config.yaml
n_layer: 8
n_kv_head: 1
d_mlp: 256
activation: "swiglu"
norm_place: "pre"
norm_eps: 1e-05
rope_base: 10000.0
init: "normal"
init_std_down: 0.00587
beta1: 0.95
schedule: "wsd"
decay_fraction: 0.771
final_lr_fraction: 0.0
doc_mask: true
steps: 9959
Each number is 128 + 24 x the weight over its row's rms, rounded and kept within 0 to 255. Layers, rows and columns count from 0. Numbers have three digits each. The size before them is the row's rms in percent of the matrix's.

# layer 2 attention query, 128x96, rms 0.383, rows 0-28,32-60,64-92,96-124, columns 0-95
078:118115175111116111186092117128144123086138157111092146129144168125094185182152094111127106160154105144124151110127140105127122091146101149096188140099125152136113139119115116176117142102144102136110116106103124085105137118126075152141141134141130162119139140159134130122131108164138140131
081:159035118117129138139098140139162111127147158115101142112170132156111130099103090076142108152123140139098136118067123121091140128143140089119110107159112139159128142110126102149149134110113134141126122159110110112137095146116101099105141139124067115137130106131117138129176109148156141160
094:119181058109117158114129134130149119148106121115175134118104135127110132157119149110107153098100132151138114111128093132159144133129120176121158152128125143160135146144116164150119109120131137137127087156139121127128175116094149101136093081119113121130118100173182128147067122123187128131
061:129093133133106113134117119066135145137137110113149108120153171173156128136104075089180096135099138119082153143091136178119104124151122125110147143157103081126122130128137124128111137130112161131113099097093088107086134138159127094097134138107140097111138130146106148122142145082102101113
086:103147133118163112146162155128132146136140094128135131109122130128093182176128083076129119157165108153105133123105116112150150101159106136095119153092149149104121134142138128128084088134173118139125103141105144136149125148160128145151182090135129137143151194164147144133127116141131155166
063:124095145146133099126106165146125157148116127130143120156134101101145089115072082110139096119125166124144172110132134183136088124127084124135165098146099142137127119123140122113152133128108185134098121132134090123130108166115139081149121093088150118135111121118076111108123085136097156123
076:142089173148100106125111117139155167133106153086159111165168111163150120151069119080156094125108153119143148175094119132090142141117158128130117112143103140125148121067136114158079119142106146143119127135114133097131109176120110142143144150137133126144134071121134140126147142144106117107
067:096128100146121136120110112148110152111130095162135135124106154134101119112116167146185175126096129105121126148121125106147133178128130160157102138127139100122081144082172154150085127143170122132133136139142115125107111140150145164131109120156133136103075112165180121172131111118081132158
064:102149084124105118148150104113136114130119139154155141101094102163134149133139148156149119122144132121100149171119109107170171180111119146079139140074117120120135142136143111104116109128103139128108094158119104173137151100131177116145144094118168080128097123162146140142088163100135112103
097:141139153132128084162128114127153129152133144150121159112151156128126163143170126137105139133148147117157122130172099085119132151134135146127145103126128163136156128117149033171116149156174106120143117134133097102114093118120124153177165139162133141135113170151145097143136082141136101133
113:110097116172143174140123156133104133169114145126136107126091069172113143097120136115137121093095120111100140139140089131112096108052160122147105134129118183146143064114146137150147129123096158161127101121102119126136132119151118110115122111120139098130118096142155155133125123103146091128
106:143068164174111102168128133086128109121145160077108142105146096163134128109144120095120102093150132144100097121126135167107154124138150127126134149146084134123163103097138097129157102141119155114149131148135135142165109066112135084144112137155101121129123089141156091133149121135121142155
128:129134181124127160154116156124151185110098121126135102128164134146097156112104122086180122156136148126157112124083142109114119143128132151091142179129097110150113092080135098135092123122128095123138114164120104123139155176076168136114138124127131127104148137134130148124148125148119078157
142:127140131123096146129166154126133099169136164139207143135084141161112140147123129116074101158140114146130133121172164116154157139114121127171175183107153135136142151163142104091130108162118171132123150137125151120142141133124167126116141099130122129120133110155165136102118112090153150131
129:127145093163086168113145122092123112131107103157149121138113172101109114144089162120180103121140115171093146133135121100150125131127159132110131135114120115156112130138114149126088156111115102138130162134119097084133111142120128151111113091099155113081196093123129097090123142084137147147
093:142116110189120113130138166119098132186120161105135139191120111146135117096129153141100101143130126118130140132139140152127120127074146086109147156175125125101165132078133149104147177144100124122123163086143119115127079134139137131140122128134117079137109149098103139106133122094152164118
123:093197077135129139101146133110105112087115134160134101126086143115130101126147176150109168129128111162145114141154130117182162133102143165133158126099148125126115177169107149109116106118129155115134141109141123141140144100145109161140111091130113099121131138132179141108079133118158135156
097:155103087149124176104136113136116081147144094154150091126126109152159089111094156129124119118094162141096119153135093154086134162133150134164063158162126114140146103114147137091143112153101118115130124128130114107116130123115178107130116123093130098126106076138112136182137139120131138138
088:107092142144117147147115131149122110152172144118104150133164102162080151172103110104132122170144102140130139106135089132111132111114124103117102137141101153114136128135180106134107145105153106144172153132124127111116113119090134099126114158192087124143088131072118131126141077159120156150
088:129173118125165107109126120115147119134146126093157101125140102131154130104129119102125123092109126142125155168112143150131098137112106102134105147162167142155158097157106143156142108149121146174137110092143085119151128160149101116136149159160074100139114107149168107140177183076123117119
080:089092159169150137155112102158116105165125181148104132092179143138162098137102124121190111150134142137101130082163119130083095127110140117129102169145120149135124133142147096126155132149128125122137149123150084108103109132151174110125121152159116112113111097130168150135101129139143128159
083:154170099116123148104115123105110145113103098102106107160109138074110130136147111098105122085097106147118148161117126147121113102160070151137143125122122123177106117087121139142134153126153136142129146115157142190134139125138149137155138127087149155149135073132152126127076163134124089092
101:100108139123125171136095177148129151175096143108129079133139075139143079124132128131135119156126152116166103117110139087081145170125153131158136151159143103118131128105133116110123118120090121138132106143166158124168121119140173127147112169177118145096156148154091140120146116154118141153
090:146127098136127118082143125147134105144129125120118118146120100136113120103141124117175114099119104161107224127168128144121135130151133146114109082125097101096107158109117150166098130121112166141105177106118130135085124084135096161124157146135146087129084117132115131108115105127100105102
071:128137137141053156127168152091138152119122136126127156144158177143124145119132155096143139131175111125122143114084087104124123093127090136117130117137111167105124108130107145124114162121110124126094097128095174117140113161112153119123151100118140080186146131130124102105142171105094159132
080:170155135142108103124131128114081143106158120150122112112138179117121112097104179133140137138128108109156118079099163110097145120151099137159127168122109120140166168141098142161110107103107106126118116142124159131113144089121135102165130133087180110084146106164131130104131121162177139116
090:123174116108093136097130144121118166153161125132085150126139162104110126120093068131145099120138155101144119113081096116128101105143097088128165102133114108114122119106142107132094143182144130107112111118131096083098142143112104114119167121120153139148156180098136157157138145135110094154
136:162077150097128071185143133119169142124132138100105138117163107149136159083127130130172104105118120071145109105113126123076125142134108127103163120131111128164127085100160090133137126144153093132115125150125147088110125105113122099149149158137105151119123121085143118151134121111129093108
100:112151158109143085143118139153112113121127157105143127151149089091144122153142095149116142154141170150151123149092121122129066110164153126137112097138121116089110114098129111129122181117123119123132133132099172132118114133130093166157148175145070103146121159104137143106167164155118128167
069:125119200135146127119158080131079135135166128120108145122148095122128118125136140138133155114114114071103083094120088144147113108156147107158100134138151127100121129069159087149131137130129124125132146163151146137156128134115164142134161137158110124176116130085171148136132096154137095125
059:149071147147128108113108129123138097143159128103135138146142147165151142105138105102120087082136110103147163149110116156098116145128131143094108118189135108109115110085142094154097117109103143149134125137142089091144100136157109147177181142132124119166142112145110168123148146157089143124
066:143130072155107130106186162089110149075088137157163110142104100119124136116131120132109113090152147132121129144180134150158140114132136166105124134117112127093095121172137160139099108138112169131108097109091141128120158099128100159136127134091146129125122099154121138122090144133149081099
063:164084164153122128061074113164106137108124119117135161130178105117150103098107081076102107116153129123139161082104113145137142153139107141121105107182145126142127116091127126139146132121138146152116129130140099126119153165141132118128141148114078144124107065143132128133117104129114118116
086:150126154121102161091090138126152104141102149096154144121113130112156121130116142113110144111170108130140104125087178121158105215149155169141107124120116097143131116108102141138155128104128099130098153142127107098154135169135144132161131117140093179087095135159142165108143120134155121130
070:139104124124115127130120137090127117166109101134074153124126159124164167143146086146120129142119113122082100140153145133110146105136160098148156145117099147121115146125163105098141129078127096113174101137079118129109118147109112108068148157080099109118162096170101125142138127156127129095
072:166124170157104113184136120120126115117163108145121112075128128142100149132154135129138127131134117140093180109103126107129146112122083125076098155159125094157146120140138082121086146091155102160156128127135170146109125150126139128124074101101139146115150173134153114127133125121131147179
081:115149160106132133143161102147090107119140126130144106083151165123101136118139106129135136091133110179109144125142151114138169141138153110111150174118125122094170146160128162119115124109168141121128134111113105129139165121115087085100144107109145108144138110071077151130119176146176092150
063:058149109171127118116138141118094150090122139107120124135106111068121101087120141145084128156117124126130158140148118143161109103108099187141167091112133155116106148113107136113093113131113111098147157126118127176144096137162112128127114136130117127177115134130196140135135102121136151125
093:114102141150159118141133115151144163140141112085145180130136164083124091138136152088145107103126148154124174089093131111131148105136102154147155126117161158113101110141083125136136144115146141132121101144150160117137143137086092120102113134148156133170148125168137091160150143174162168126
134:120159131107165143134150099122136177094135080146115145137151203118112124129135138145171121126157112136165119117100139113137107137127080161134125153084123131163137116130136152135125121124150110119112142099141115083142134108157121163146140059096154135135187120115166128115142107157163118140
104:095120121085145127154147143121163158084105161116145112114119164131107097114116140101173152130102161094137161139107114108092145121125099108127169132095166162181107121153121150134155134131123154157103096115105156135164164143124155139131097112104109101133134144139100100137169110121120149074
143:147137128136133138112118139148142066141120115121102134095114194099129150155139147119130148139109125080122136053116097093130168117131111162133137141122118104146122150142171145106141143146165110138090126138134128089114100095131105127152126116120180125133150159079163111136111105154116121081
126:111139160139152148086102108140080136089145141106113110126137082144155130139136143092096134100123109183126115138113149149147147143181159118124086150139120133099094140124090145141145155150109136121152138147172090105121110138147140086141103142136136117139110121099072124130123159183127171113
108:174150080124097111120135153138114148155078141154126131118135116166127118089120104117125151138074127118158093146144103142134105125133162119099131131113072106132121125058154152114131082141130145125084155119133159130091126115136138141077151178124145169122090119115132126148114133114129159132
113:168166116121112132157154135086118117116126086122077128129128172125112142133134159151140145164160149167153154172136131139149127132120153143117142093099154118138065131119118124143164153084128079124153122108145125137132139154114108153131162130190118100155138164097149130119161119150139107161
065:147114090080165117135152175125147135130113094164132140112106156110123158147104114145119168109118137111137106089137123088153179120122127154115150140100131127149139118170108150132185132129149113115118105166137145125140113106076129099105107102131173169096142161150143132112123122123150077097
079:110140129121150120161118143164133142092109147137131149176092131082120123161149127142147108177125145165156130193152115120161150137106150114140142091087086124136115157128076132153112118113111104136139116100117099103151130130150079113164127090106074105093126130135140140138103153130119117151
073:136087163059146137151115135104142160142125112107136119102173093150139143104140100105131104119136169113144077086109149147117127158114110090138103143148095094127131137088138081152162144154118131137145134146122100122138125163106193136139158144135110116140100104122104115165125147104127154113
079:111154124125115165124137123109118134061147166187130122163140095100109093128117168150144126138140128122124122082111140090154091107135112180081098141114086136137142149164143154125089151136134132112159142130087149107115115156103120103114145124116143104136147154071089112148123145135129123142
078:119149164123121117098108096139141142115134160151095133102122196129153113119114094135125134122143143110094160122128068122139117062131108118105144113120145117138159106121161139167122159167149137135118153126116133090154132135093133093157168131123112104150128146073119111152179144167101113118
088:148161101155124093145120129142135095140142158179142153113070082179145136147126137144119110139116115140123100144125141080133097141119169085132114117120143107139123115126150073119137118130169110132124129098130152115125082129121090128132140129178122160089105112117086125114100093089149154163
093:165154105143115135087148127108144106134198134128148118133125123175114133157145127095161112108124079143175153140130144167125104157172151111126084090119147103114149121134137155117107129126107106145086145093112145151086184149153148175136139147114146149128106120146122111109122127107113155112
091:150077071125121155115103091145116121096126147100133139093115152119148111104101136130170177107070122123120131132126115117111132168148116119125121114172125089126125107090141146109110124111154125135109169133122123141104113144114111084153123082080111119116133093087182112146131127115154147162
088:162066147119170127163122148088171125105122104092092153128114154117147169153180124169120163146142124104097148108159109141099155123119087141096076144121111117157156137124113119128130109140146114141135118166122166147142136115071145151126121102124121119112120142156131150142135121173119103137
104:135125094132111086127123139119170122130126138116109162117115125134107146138172121138142162108090166089097119125156122104156142114134128135118172156093118134126073131135099166157148137146161130113072110137115128114138158111050124114135072095139099142136154123131158123143120147167111118092
128:130069139123121117144115092140177098125164144150081152131138154144141120136134097065134125094161110125131112157082113114100127131148120141124133131124143129144170092096095076133156170133142116187146138159097125108153108139121147108145158122130089149149142116132157087140118124154108145137
151:114129184100145146153128136104135125088168078135107142074123182113143140128135102112156129155148152110097149089113083107126171114130086149106103092105124111152163150136134157110143142130138093126128119174112151111127148115125140137133131094095159122119152135142161092143149117149098133087
105:154140184093105143124128138142089140146106160156166116119130129107102127154090141140103129146124073150180096134123140159127130149115164121109136137128139161112122130061127098149097135145107168119087088117129126108178104107123145162134124128114133149139118155109087113123136112165104154159
090:141187111120124121140134112103104108112130101146120173105100148094123162136153171148142181115117090100128111097170106097169139107124123143115121160090153153108143129152109133126163137142153075134112126137145163139155178105118114123123101093130143124132119155150190135122141126156140100109
063:087051131130099102147117128117176144098128153082153166104147143130131151114136119098134114121103148125088115127088122101087151121118091143101109160159103106125134135106167155125115090140125166115131132154079133121129118105140118121114089160095114117151109090136098134131157109163146121110
082:071175081136134142139162116142121119128123147106128145140113131080123135181134130158092157128164120160113097120127163135160131150126159119202139139157120135134101164143136122110131109147119129080108122104118131115146128126141083148113086150124079102132086120135124141080119143118159112130
071:133048116135134138130091132123191144127121111112156119138201181172162110131098081084163096137160131136123148116107121113104116135160098110102115105156134092170134144144119132139156137147125098162130126124151117130144109160114127129133145137118152118120148111120100150144123105120092119126
087:112117124107139138131116119073135179119116095153138119135152117120133116154130168094159096174100106132161139097106103137126162081136097112081127129098155123133123113145133170124150114166117120140123101101104165079163186146122132130110135115132139086159111150106143149136173138133124135093
068:141043144132111145107096158119183129100122101121106151124163148147130114136142089143178126125121152133117156139149135115111155105184111126115094169128090081136133104128165110091125096105115134122151118150109120153122143147111174117136113107103132147097134114153118139164145148122094148118
067:144079174106108082152107133129142121166141159149105149157130140104123125128122119127152126133118176073107117129168095131097134125125157117107115162091089104110127090124134127105131121101133125139148123158102135115118089116091154108147134173114110135160098089130106100195150131142155136148
062:148119115154146132113076143143147122107151059137109158118092163138141138179113114129135112109131088113106066084151132114141119138138113101136113105116116126132119126167142089111122102107150127110159147147166143093117144140107176146090137160121108111151118115151170152104110125109087107157
057:104197120091116114143139130097108090136150118138091150144086132127131147098121156155104137147121128094109094132118112123149099129127163134113133117100147165139114125134141123107123125141128154104091153129085140160123162081141143176117097137156143094116076115160164112131086118082140140089
083:132120128138119153142085101136166119080178134135121167096152130160131139155148097124143126102158104120080139134156095112118143128114125167143082137076145159147146156156128107139122144193102126104110144139116142114166131127127193114112150113130097123132104105157169120123146101148123117131
125:114143072157079133115121132120128117123108101091134136097102165150154116133095109161142133131105121141108117112123144109164119080096092127109142092106144150151134170144134152124140115158142107153097148104166076079119148134155130136113142112119134109132157120117191140094100100086111108127
091:102102230135130136146104128137146144088181155136132139110145096118138148128164156137174119139113083134130104114112114096088144100137129112133100115119098120120111097102123125135124108119120115130153113139164125116149117134158137132163128146088123169136124094105164121184139150134117146162
109:125110107118133141168152090108120106098044103117131142129100133100183110131168101123128131093112157124066141106132153141179142139136126143131112131109141127160140094134160123127141130137123155132159144151101141152119175112102135150120089154121141134127112100157096087113110136117114131079
104:082100147137155148116123156134121124164133132136139103148150097136151090124136126112121142169168111115063108114125133159134088141145139138129125176120103114147123107149140136102120171109153112097153132109122166116101110142150098147149132130162114142191135139123110190144091102085130149163
091:122131138139098111089180112099087130165085105110178149113104112109094113134128164140111136100191120150142126164095148141112157158141141132140159150173128135130125148120140141092108139114161126136132150181106138115127130150161115125081143112119107135126122077110116141118160115081118149146
099:095128104136125118165191091116194105136120114151104166067119114139120109139114117125134111127099119097138135121144139115120098104143124115115112132161162124133152119094110134133151165136144110129152138168107095102091157132159082126155130130150141111133137124151185146174102100088142134109
064:105159042106149149111156154125118122147094115120184142106107157085128151145090138142114153104141101133117118110149153110163128167112094161126153154113129134131101130173156126118105115121150129117114117150120132143104136093125155137111103119085120144098123125183146162105090115121146145101
108:101145132144191167136170158118083127115137118115129131123072082109106097127117128164103152141120113123093077111131151127143115129149125137192137162079141149141108113122123126107101137133119121089103145123130169124143135123131154154102089123138153166116145137148168130120092107108136095103
096:156076165116091096106081148131146101139139140143100140100161143164131130092125119095152087104099151109149150105119102152114109081125144126103083136162114148124165095122119127133142148125143134143171145112143112127159137119150141097132142116125134112162129134087095079149180153144099123143
072:122145112121147145126167137158112110154085098113091131138102085124130095122110139156137131097124128111113110119156160130121127151167161095158142165146119108107142169112090098144118151098090104118100101154142159149096111156082163099104120123165103138108104096158148151112086109144159129148
076:161084108123110104125068128151155090134143148134098152088159149144139135139126089108163130141125157098110141137116101136139110158111128086072082089175112112114157138111120110153148165125120145093157165163131129108103127140157165114098125105129118129124159108107109091117142122145100134128
100:130174083112115161124145130109113144114080142100145104184126096098115098167165122133108119154166096163154154152127121133137117127116126169139157120115136117124107146144096070131107165115143096130137112118148126123103111125133092137150132142138090147121139175138154154134081138140170088156
098:152161085122132131147160089108102165127100151103173096159127103137135127073128133135085125125123113163136163114126189158123135130089133134116157107112164156114106142095111121124104126106135132158143116104140117084130121157154159142145112151107122094111138167151098154093163126101159150128
100:163106116099118099131120154092152068144119093132132162117128137153160165094113114143171136131132129118111149116118106141135102154140114128073137123147107131150132102113191122114145097136120147148134115115107070126080119079127136144089146107088113113153112109148164171153114124127091125121
090:135111111159145112095116087123121097093168124132135156115125119113135121130109143150144167068124158104116095122167134123091168105127085127152145106083144136123103100119117147084165123131100121084131119078160144112134159120148127118129146094110164143105114092088114118162179120128136112134
097:096155094155085146164096117163116119110130141111157119120122169129153105092141156131138124088139170119120116135102148147133133151152127128136165122136166144131156168187114146092108133123131104093117078120142135131132111092131150089126106145105087166106109119132115128091122089166151088142
103:133107174132085118174124099163146157109124152144075100163132118130101126141150113136146131116111155124104134173102107117124117093146162120133108132157125069096141139065130127132101149132132109118135155136126172153143121160132158106114147134149103146167122133096130085158139141138123097180
129:129136173114119145168150089098126140069170144103097141114127100128107114142187167164151116140119117087111105114138118092111147110168102128116123157084158127127159143134099102128156135107112123106122111140133152104117113090091121111165123143148132149113139130136171115136126100156143070125
084:093118103155128095141135154158152164102154095125127167100126103170123119109118126097125134128147126120122074129136137139141111129140108162115108160088142136155136110139157131129105121124119140135113119123150141152109095138126148093130159117137067131072113135150183138188078168090122096136
057:123111160107133111128146100123158118083139143111092129097152182112137165167167123144145137122127109104129133136148124113131153123117107188131137172097106092149137139100119127162130129147141090127133098171139140100133140100097089138164135077120106117101099087139159136118123145181129101099
048:186104146151095113132133101133148141106108188112127118131133112097116115106162125129089072141144146141124165142132180147101140090103168124127117149138141116110126151085119111147145121142109115114142135142145113090110093130155087146149100164120083144119102094112091095125124163125143148164
098:166124030151143127110109147124184082182108158107190161121107089162116153145087103140097095130131124123136139129158142134136117151107136117130167160126118113145131116132150123129127119150135153118126099124136115135090123115117149129122090107091120124112122127168133134109106136099111140142
061:139076134138147133102064111163119139115137094133115131121132141135141145076148096097135089098151131120140155129089136160129141087149148160165149097147114119159137119117149074133116134119161167136142109099115076097123118144136114134156162126131102115161088107121102131123184116127102126141
084:143071114116151167091105137086128132124099116144137112112162125168171169104128084102147114092154146118107140119090088129093129102128117132101109150115101113155166151128119108111094103096119148124133074147112103092113122128121146118137087113155119122135121068124150137164141125111147113154
082:154101121087106092145087113140168075126121115132091096092121128153101127127084131131152081079140151110122128134101099134133103134122104105112113124178114107150129134174142143149099164156150158157109136125116087109105114135146151075111125138120132136086134105141090117126082107111125128119
094:146078162146112120096148145122126124109129125123085120098158157161149128116087114093134102131103170113082158142088127175075126088135125127104093135150149115179149131094104156127124107137099120146097136117087129141099129129147128120145138158116122141122124088096091126169145124159111123096
102:091142143112123141144166133119094125059142128122082124112113104118085132127108145148130125119140143113132090093139127121149105129125132147144113138120146123140116120121101172095110171089122088101106140136125162127111130109092117147103079098141123145089177126106158140099142070172158107095
083:098176104150178160151152128120106103139157116110137121152083117103130117133144164139104123128124108139112083095107116079139106164108117071151120128120137111076115139142150116108160142145139098117111136112130135119196108134156126155138118144143155142159133146147174141130116150081132098152
103:102085179152096128152163152115133172099119104122123108139155107071118105090096125088183149110149158143102167142089146165097121137121110109109103146160140119124147112108113158120089115124119132134144117118107129153131142154105168099110121167136142145131163106127116146142161136149109145161
148:183137073116138127107127164119164130163106144131166147116064133128157159122136128122083139162127136141101115119159103105180154148144113123130165106090143128122135142156129141108174120126139162115121145110123125118144120100113146148099103090116120085124107161177121170121123156096121109132
091:112127134096159176128147127115129128112103098098131148084178117121129146134127102094143122111174119137052129131096120146162146083165160142122152151122123096125116129159123160133137128119139122058120088114120119120153156114077133106103092129157137143123116134150134124108147129125144096086
124:078089155153105111117163165153145106111161142154129096105093112127114122137116084114118121124149165104134136124138116116128159130109141147140117152160143143153116109157149121084168128081139100149169147122116155133148123113141151104147094112080104103120139128100079092106189131150118098127
114:117156134126149131152169110124078142136129125145098116135134113101090107123131136143147129108134163167122132166110164160097059123091169087134117159133149152142139125152122097131095158154152107132117118111140163165134145177127144146134132129135122154136088141115103092182129097137116096166
129:145138099159141189098150128151162121156120159154145126119105106149126142142109119154100105157092135126116113121165128100181113130067137138137100154109154151122151125126117081115148128164097136178140145131105115121150104147162131141112122103116124096122140153183120118106092127105094122175
114:121116061121165150104134160129118143148089110111168115126110181128136130131165157145111146142164097119143099094148087103189128126126149171137136142138135140124137163131141098100127109125138141138136137125134111071135110144148123165156119105124161120179158165136134154089155155129121150151
046:162109074131110082111090157149143142142107136149136137117137098148098164117085071112108100065147130139148120120105118151152120132098102114101156130144087145124106114140162140123117134135159147153127099146120118143120130097096166098101088133095153139128126087146105143129084085124119137118
081:089161156139143112171134124189117094106155127113108148170132102096096122115138164152142139148160147109119134150150125125165139117136128110133170095121158130156113127141121122106075122099139095123133140098118130077175142111165094143158137126139093114151141172081096102113137123153116119123
072:140076144138112112141104125159146147122113193120122148108136080138119156123127119147129122104127143087115159158118133139123126149112131135102149127155079122151118146091137105148110179103119161109137102164137079129108102095121123123149107116107108108122105071173115086122084130154158165119
110:109159134150154135120171104084099143122164126134152104141100121117117119114182129121093106132121112137162126095123142113124138130123141099129119125100169125113126116161142122099188115107139103138153105124159187123122131126125101131141123140178143124157155177161183132125192121088149109131
077:103073149138114103114125095154105162121151139124077150126145173113137116107170087108148132120157122110124130088130154115124114177139144131067119126138103140126137151104126106117151087101162169108163112129123145101143122154147104122137117144135149174128148162098177121120171116131143158111
113:108167092149112123085107098116100124109123125164124094181161142099151128147157147167126134150078127122157140164134116128138138103150141139126110103132125120144105142116083131145087091138097111135093133100163139161105158146157088126113120170150103134110114092127113154146182138113118099103
097:121122116133182110122122102145111126088174099121148137102146157107186132115114108114123101126123144117101179140129107145116111074141131127156135096163108152172163128118098139143106163114109181129128175137128105084139066127129127130142118138123108139116107139120141060128148140129133146128
093:086147089086140164121136154108156139111113118117132133123084105130158120126120132147128122155100119105076095104080112096135155121118091136122103137135126106111121117139124160135122134128104145097118102106123121090093160162160131106129140072135144108134124118134183151133116190072165141134
125:108102203091129119144111147153125156139123144111075141119112116135134169139109100084158115139134107093084119133056127123152161135132135155121122180124130114168124088113108122117139104141098130155134096170136164122170136127115153126118122098133101141135122087144116090143142130118135142110
081:172117133130113170130141106096099136150136113125127119120135169160134157165149158139106141150125174144191130083131150120165162117133118169089159158098112147139079145095123156164094130122104127124104093162130103091147144123118107114144113138126124145095161098107133139117123160155119141096
118:142160153142106112146155109083123147110161113131084132132162140120100116171123125110155111100150129133131159166137117147100103112132125167092105122121158121103138086100111100190080141176169148118147171145114118098129129175163096124144165105144126125119125139121138098162106130112143137122
129:149092142134126147115116157099104131133133109129112092125151150123145116138125110088160142074155107114140113127089162152105155137133107199113117178089135141169141101108125121133161135109141110141134154143114190122164169143134156126122124102081169168141130133136130157135160131146125096117
112:168091138114147140161154120124168140161131131162130149113165136116099114161125115128144105153166124133093150124106102117106150156163137136079169172119115148179124141093126142112129142177155090113116093147093123135121113112100112141150143123104118110127126154101076146116143128164130176159
# layer 2 attention key, 32x96, rms 0.34, rows 0-28, columns 0-95
118:141073158108102107139082100129128120132146167153072123150159126156117128135132119120161074131132156142133168160112090156096096105153143122122135132144106133151122139091132120163079153145125136130111142117115108101098095161141130093133159157124118134129179128088084128164103127147105137136
115:163076155135145106133094115146123163180128122134101130135184140124140106136094109105159115105125190120120122122092142158102120127125134113139138164171105133148127114102132153146140116112136144140088098147111143124098134100097150089090129169094110139095147106108078137170126101137145146128
104:137197111152124119107185137110103144118107056111141131136126139078176124113133145164086157128137127156138116141113162118149143136098130144143116086106165107143112140144131133104151087129128097125095135131133153172120156122139135174146112122135159170113121139151152135089127133098104145122
090:158085150129119114120134091113124131151143098125124118127163186148129123105099133112164117144143166113137072133147094158084119128154148113120093111137115122158124180123147101114156133139156144173126130167119141121150089124138103121116108130109122121146165105114056160126142107172096114143
089:107100156114157180106105135117136144131078121123163127123099144149137141080139126093091140120117113130132100084131157132114109139115139120124130117115124119146119086139150101088124133108096117116146145122135157193197107119137123155170120117137111134156119172144133124121170084127090118077
092:128064152123149121088108138131143155158138146093153141106138082106150099116132105122146114121106111107093129134067137156119149103159160115139108183154117110127135125138134083136167143122105137107145134102088175116153117150134173098137138145102125087131131109135146090148180125121151124121
089:153089157107120124155148097117115153144141124115098106109081121109082122110128151101174165159112175149109126120137119079129124104109148113111135170158107114133152112091122141112118167149136129140132091159106113119127088146100177081135143107102132144091151134104101119134124074117097137135
090:148139075138160140090099107135128128102152127138078140115096160121143123127135120146159106112145123138206145150120157136121121097131096089087169107136127083124110113152108167149140110139116121131111124068110128111109139149132141134141159152081178127126169158127133099115129153115103126134
117:144167102135121136137162138129111140092132107124121150127119205128109145135145144162090141115111104109166127141181134102130152119136125133111174076122127118127136149138125136110134114141122127134185120109155119119165141089136139172166158079148179117107104154129147116115171137105133133172
096:133088157084103104149106147149142129121146117119100161125168093185101125110098135106126086118102143117120078102135149154135107157133136095131143159141109094136103122086170119148104144143088138129089107128131138121126123147106138090109112151111102130117120078163095142191129135119117124143
119:156151091119161167068116127094149118117153131149148145104144206122117122099131130098110158137151123117138143059148145110157154150128106134109107089098126109127130128153148134099156095129142125115148121168135080084152151116128105130162143118115141145145151159137156099095144141133127123117
106:113111165095146106131152120096118102142087122127091104117138077135119119086087129149163095151159125104143155096144121157081101131111105090130097135140090122134131123136138152103137127147078168131101124146128126160124132179156094090086125139115131100118135086132135133145093120118151164107
094:148082123088109115122133137108136117150122130135129124118139109102115142153099124101154092105175107117099180114140143186104075124104117145126152134106107181107134116109129102113097160139088109168147067114083140147121115150152116127116118157148124114126134089136102111148104079134143146139
093:127117101120140137131132129088120135133142140158146141149169177085138121163130159080121113107127109103178147062133112136101108099127146124089125125071138166125142095107143133104130131142081126129139103110123139158128131118145112162135095132111152145120203130101162138109140154139139090123
086:181131126114153124154131147093126115095113169136117131144142138147109166156144105087120138133117130119161122112106084115067134097170136152102107098154133140154126091103094153144145096149088092138162143134132108118138154122113144135121103151133112102151073123164115099136152138099140092082
104:089086130118121116110151111138144118114148131183120079139143075123126078110095112133130121151099129140083112127084116131143121149164110134174123130118129099159130132124113112169090139138124109161097140109130109147103119127098173083109117128120113166141120086118113170159103114138098090153
084:119146155147129132116146107147095153128112111136089093170174157112156079127114112115102086137134134164145169155096161178152127117113134149110168097152133127122108133133118156142147085105098126132142142071126117115127134123164088178130127150106138098108126127122094127095144172122120157135
098:151110090141119129137103124118168112141114161125157101142129089160116153139121105122155110121144118132122099138154153109069085122121143102119097166172120116149110127123196095102157180139168138132115137120096127168087087167138155099112134124096140133126127109127113131135139127099084147149
096:119110159138116134172157141139151116118095131162052128140084052118109123125153163125118152175150118116091106142124094111138140114149153136119133172134139119113128162117114110137154118153153071135145165098121158087178144141125121119125085144123126141118144131132147110137116115116101124114
109:121091093092128124103086100143156152152069141122128132148121104135129113125109152121096141123142151157084116125103142165116102176198125129169135151137119099113150109125137113154106139110153143109140100107165115091163100100167114127136143150137091120133113120130130162111082081138142127132
095:157056176117114078166104125097141135169111133111117099145166114117108144108118131136127120115124162165136139123091126150088140152167140133142144143148088133153110134078137113160087123147121175154130136104149125125081130147107161131145156134135133148148160098122132133164116126161122162116
109:114107125135159155146155129105137135094141104110097164110141195116112139132154100162135158167105106053137127106113173107147095139132125147159087123116097164109163118132108148138135113103115095096176150127124139110114147121123084148118114104124127144134142167134167147091137105141134115137
100:126177118154135096145139149149118102114109115119163143100090088113133136098120140157110168157136122085153108180135109120135179147138161096155138107096144156106111112150074126122121125121121103123103120101132140159130124104144135134124091115131126147147081154180175156115150094144162138112
110:128104065133130108115097129125114140123130148100167123136103109115109146109142119148145141115171133081142144137138078132162106142112136143190123114145084117152088176111130136096111145156134145142095118109127129111079118153138129116127123154104109106111152141129121179133051104109128125151
109:144078119130133117155084108109088107104130158132142107160169123117108125123112128132136078141106159117127168124107145151072103119123153116106134138179132124099073116133144127143097108130139157093153150111086096111125106112124113093103149155093149110138156133114087122112132093172160133115
108:118171099130153127116096136106127131085110116105154119131111181097144120102183135153113156111129063108133113133135124122076128160134088144115159112097151099116120116143103146122161120118094138112088123131157156148149182079107086172099126125148148137125167130144127134127139123126118119113
090:130139176144122097138110139155112099109149128146099124126164102123135079139108075108144102158181120125124155112102089122111141113132161099143143113129079132157145140117161117110136180125159084126122142159105094160091094144140138135140111139140121092122152112100158119149150092129080137154
088:078102124140079169140185174149125154111178130114167114135109091115129130080135104122163149139080147137153135102112121129111145094154111140114117136156147145159099138115110110099129110135117118139140143134152157156116134120133140089113112122084115084114154126125159149157137154140169093109
087:117154139115147126104117152103135150148104106153044137150133109114167163115122114129096122119138150131117119077117147128128140115125140137125074127102102093159137118178118101115152140140116120167133118122200100154123159127162138134110152116137116145096076147150127107145146085098126102142